config.yaml
n_layer: 10
extras: ["local attention windows", "shifted keys", "gated attention", "exclusive self-attention", "capped logits"]
init_std_o: 0.00516
beta2: 0.95
warmup_steps: 303
Each number is 128 + 24 x the weight over its row's rms, rounded and kept within 0 to 255. Layers, rows and columns count from 0. Numbers have three digits each. The size before them is the row's rms in percent of the matrix's.

# k: layer 3 attention key, 192x192, rms 0.09, rows 70-76, columns 0-191
# q: layer 3 attention query, 192x192, rms 0.0871, rows 71-77, columns 0-191
k70 071:089192157138138173138128161074106088139167100156120110097156097146165123143096161122144104154107142110106105119110100160125142117161080156123152134118095139133102113141083086143121133140155151158152147173132104120149128127125086124134166137144119134103097136101149134170121096120115116126134132119136096110080150150151118089078156122130122180133099113117127106135108130126142177160135125140146143164148089136146113101111096175161182113128135084120139102089151101133148151106091127090137173128146130126147158130133099103127113121163104131121116124136119124124136151157132141155
q71 067:215091159160123090119143156124128155098125168194085132131162127088124142151156158114136110106116129087179135110120145123174105125160130148124127150129117126145162173128146137131145091125134148131122174165083114101107146120147101127169130123118117132147080120123105118116130098149121129145135119121124079106127155137120121110100143165115140128109135123149117127129125140126148152131136141173114115109083095163138123117145100128141116144090146124114167094162138104115191122117124131121161133119091133131167123163108121111135110114170153112150101114173166118127109132188104103162
k71 047:087183169126123168152118162105117109155100133160138103103147091144191179106125141110112069118130144090121102090094134160124121134154130163155135112152139110112134149137100099133088128102180128121145126137131118129113115112110078129107135141110156095113135152117183122178094101131125111106153115128122110118083156144186140079067145140117129127119102141124147129138084140164095137123109144131151118161133118139122125163163117165136106122130129117143139131089133105161138170095136118125164166118154137135156170132148105098116120145156150117132108127152113111142139161140139156151
q72 101:078097130095080158155089102160146150089071168088152115142105138120104121109149125105106146129137114119106106099127130130134140139094120092116131087131127129105107101157129117095124138123135088131102095066138159152147109133138156138100116151149149087129158098106148155148106179127140121089125133179126163152119097114133140137174138121125123116110157092106145129114127120171107102129127134110120113135140134109114157137130160079106079114139118163172117135120090178167071154119158132166139110115154151099118139107118128153101103146080141107092133139106123139147126114098153133138
k72 065:166078086090195133126126103137089138122141104076145138152129129123083092137154118133134146138088115172142133163146147109078132140096133137098147127145140160152137135093162163116165079175092111110120116113122125093134116141148166114144106120145096131167117146156128125110159175118121130088115127124147153140144118111095118168189165115103147125121151101094141113109160156113131115121151134121133133110124120102141121075117127095111148127120165132117120118142114151079081104136140143121130082116101126085116091114155127137115139110117116131153110103078142132162110118101113099100
q73 068:079192110138167154132122149107122086197189066105114130112142106156138120105097134149109122147116148156101154150119097110082121137145118152145139147142146134102124118085131141154124150118112141129165093129165101093154132149133140114122117109145108134153122156157184135116158113089134121118141127062143142139095122130127127114118133118135150157123109135112149144139137132117098156124131115108127165155176141123133109110108140159134186137099108100118145130090133098119118108159126110090103116113140101127118102114165133099133144119129072157152139107063098139096159139109111117093
k73 099:139151147150177158130151163078101092187199082113117152114151094154129095148102144131121137139092146157138116151160092158070123112162081170133141156133123161147140132146099111150161105143116145134153159179151114106148155130106109132158157118138094151149089122134134130119152099134119137148144130092153123074130148149126112125132140095133144152160103131124121099109144140118158157148153116125142157158142106113162100074107086145153180097115137110101125110122150099104138129137094119088124143130104102107142134128155114136156126107132088126151133103096144133117127126155105119117
q74 050:071147120115110124164140096100088083148162097096147140109139108143161099121136129139136117158147137152126137123130098120119139119150155153116178141156147134093117125145129145117080127134119144129117097100132086141161165125147149131105092118141145107129158095113122094103159098122140138141149143118169087138091145139165146141152144062144145105122134092098133116116156161106126111148159124117132108147138143118116153102113111170140116143130109075150135102092117095120055103150148108076122157135193129121131126104145139086138116118147100144129143134069102146123128099094155104159
k74 042:109154141135149147135144125146052128099122109108127124124141152133117122135124146122153150132128130134140135147150086114107132143080120140085146155126163107130098126133087185136088127146124158107109135100120124111132171117128201174163107154181146088143128102118146117162156138128143097129142154111144128093126097145103120162151157113123101148146125099100108106112118172136169126152150106138105120122135142100174118121123147165121138081126088107093168098053118095145148127150146104122120126135133158159176143127183127099104098118109115150146074113123130130117111116120122107123
q75 042:099076131185150151123113148117181121145097109157116106127126179101117108137133144124127111119121125150173129126124097133139116142149106107099123129131099113151108114116141145087124092135147151138098143133121133143135127123109141126123138113131169146121105137099148168125103120173123101072126126097120145147159102108101105119134087151131125099133139090112118085113102086101108109108076149135103153157128109146145126155121146108112045136128143204105101137139079121082181164105136110149136109171079139127095132146170165127113153086120139101120143126110102131136120141134148137112
k75 047:115088104187123177087102112133198112156158106152118148121111138124147066177128119112128115111156153149139167137116113112148094169153108114146108127095104146115147117109141106073145091130098120155118160138121158163143132083117113120117147092105142184128133154128101090092121144132109166154119107122148146148155125077139142144125108168165152117107127117110102122134135093099100127148127117156170138129141145153134138129120164092132096136125148140117096094174124147098137107127157109125107137118122109087119126110145139158126142098127165136097162146119115136139145096123184113107
q76 047:075126115108112136079183119114140109136126080135173112107128087095148141085162104083144145167157140176111105148139131119084156124127133121111144119122091135149136152139106096091137135137189129137161130117154077138161122133131146114152141122095111129144152108100111109123130114102120140132111129123116153109123140141202150141141109090125073110136176105118113098147142124127103117098104144108123125106117128134136133157110168166125121131121157147112154151117137165113062152114108127122099117141131114155129146099147111153148151119116142080117143123088135121147181101089144172159
k76 046:104108072156127131122184109077108168117169061158154122129116143111155118166139129121141107110112144137143150123131142151164109119115151147089106111124139119128153172155147121093118158123145132115127123107090132107121126094148152117172107178121135140156111123073148139117110145094114115145093103131135155136166104118172110164171177166113117144092128093150094091126141128160144144124132125159111105087096095108177149113161133106131126140135111115126116112126133182108126134104148107154088118132096123096123116143075128102145115118139142107139111165108152124139120119157159136168
q77 051:156139147115136105147123142116152123121112174142109110117109147118132142172144106124167122109102103100155057134142141092123108147078134155104077119097106117131119145116157135105175079152082114123101143151122139116088079135091112120142123161092134112142160120133110156145105163113131123132118112118142137113152155157082139170101156170106108135118091128132070128145167126156153133120125142185135129119087147145151108163127143119092106092134111159148107128127128146182140125093133138169135141136098144137153155138075140140117167149169116122117107125170146121101150141152102126121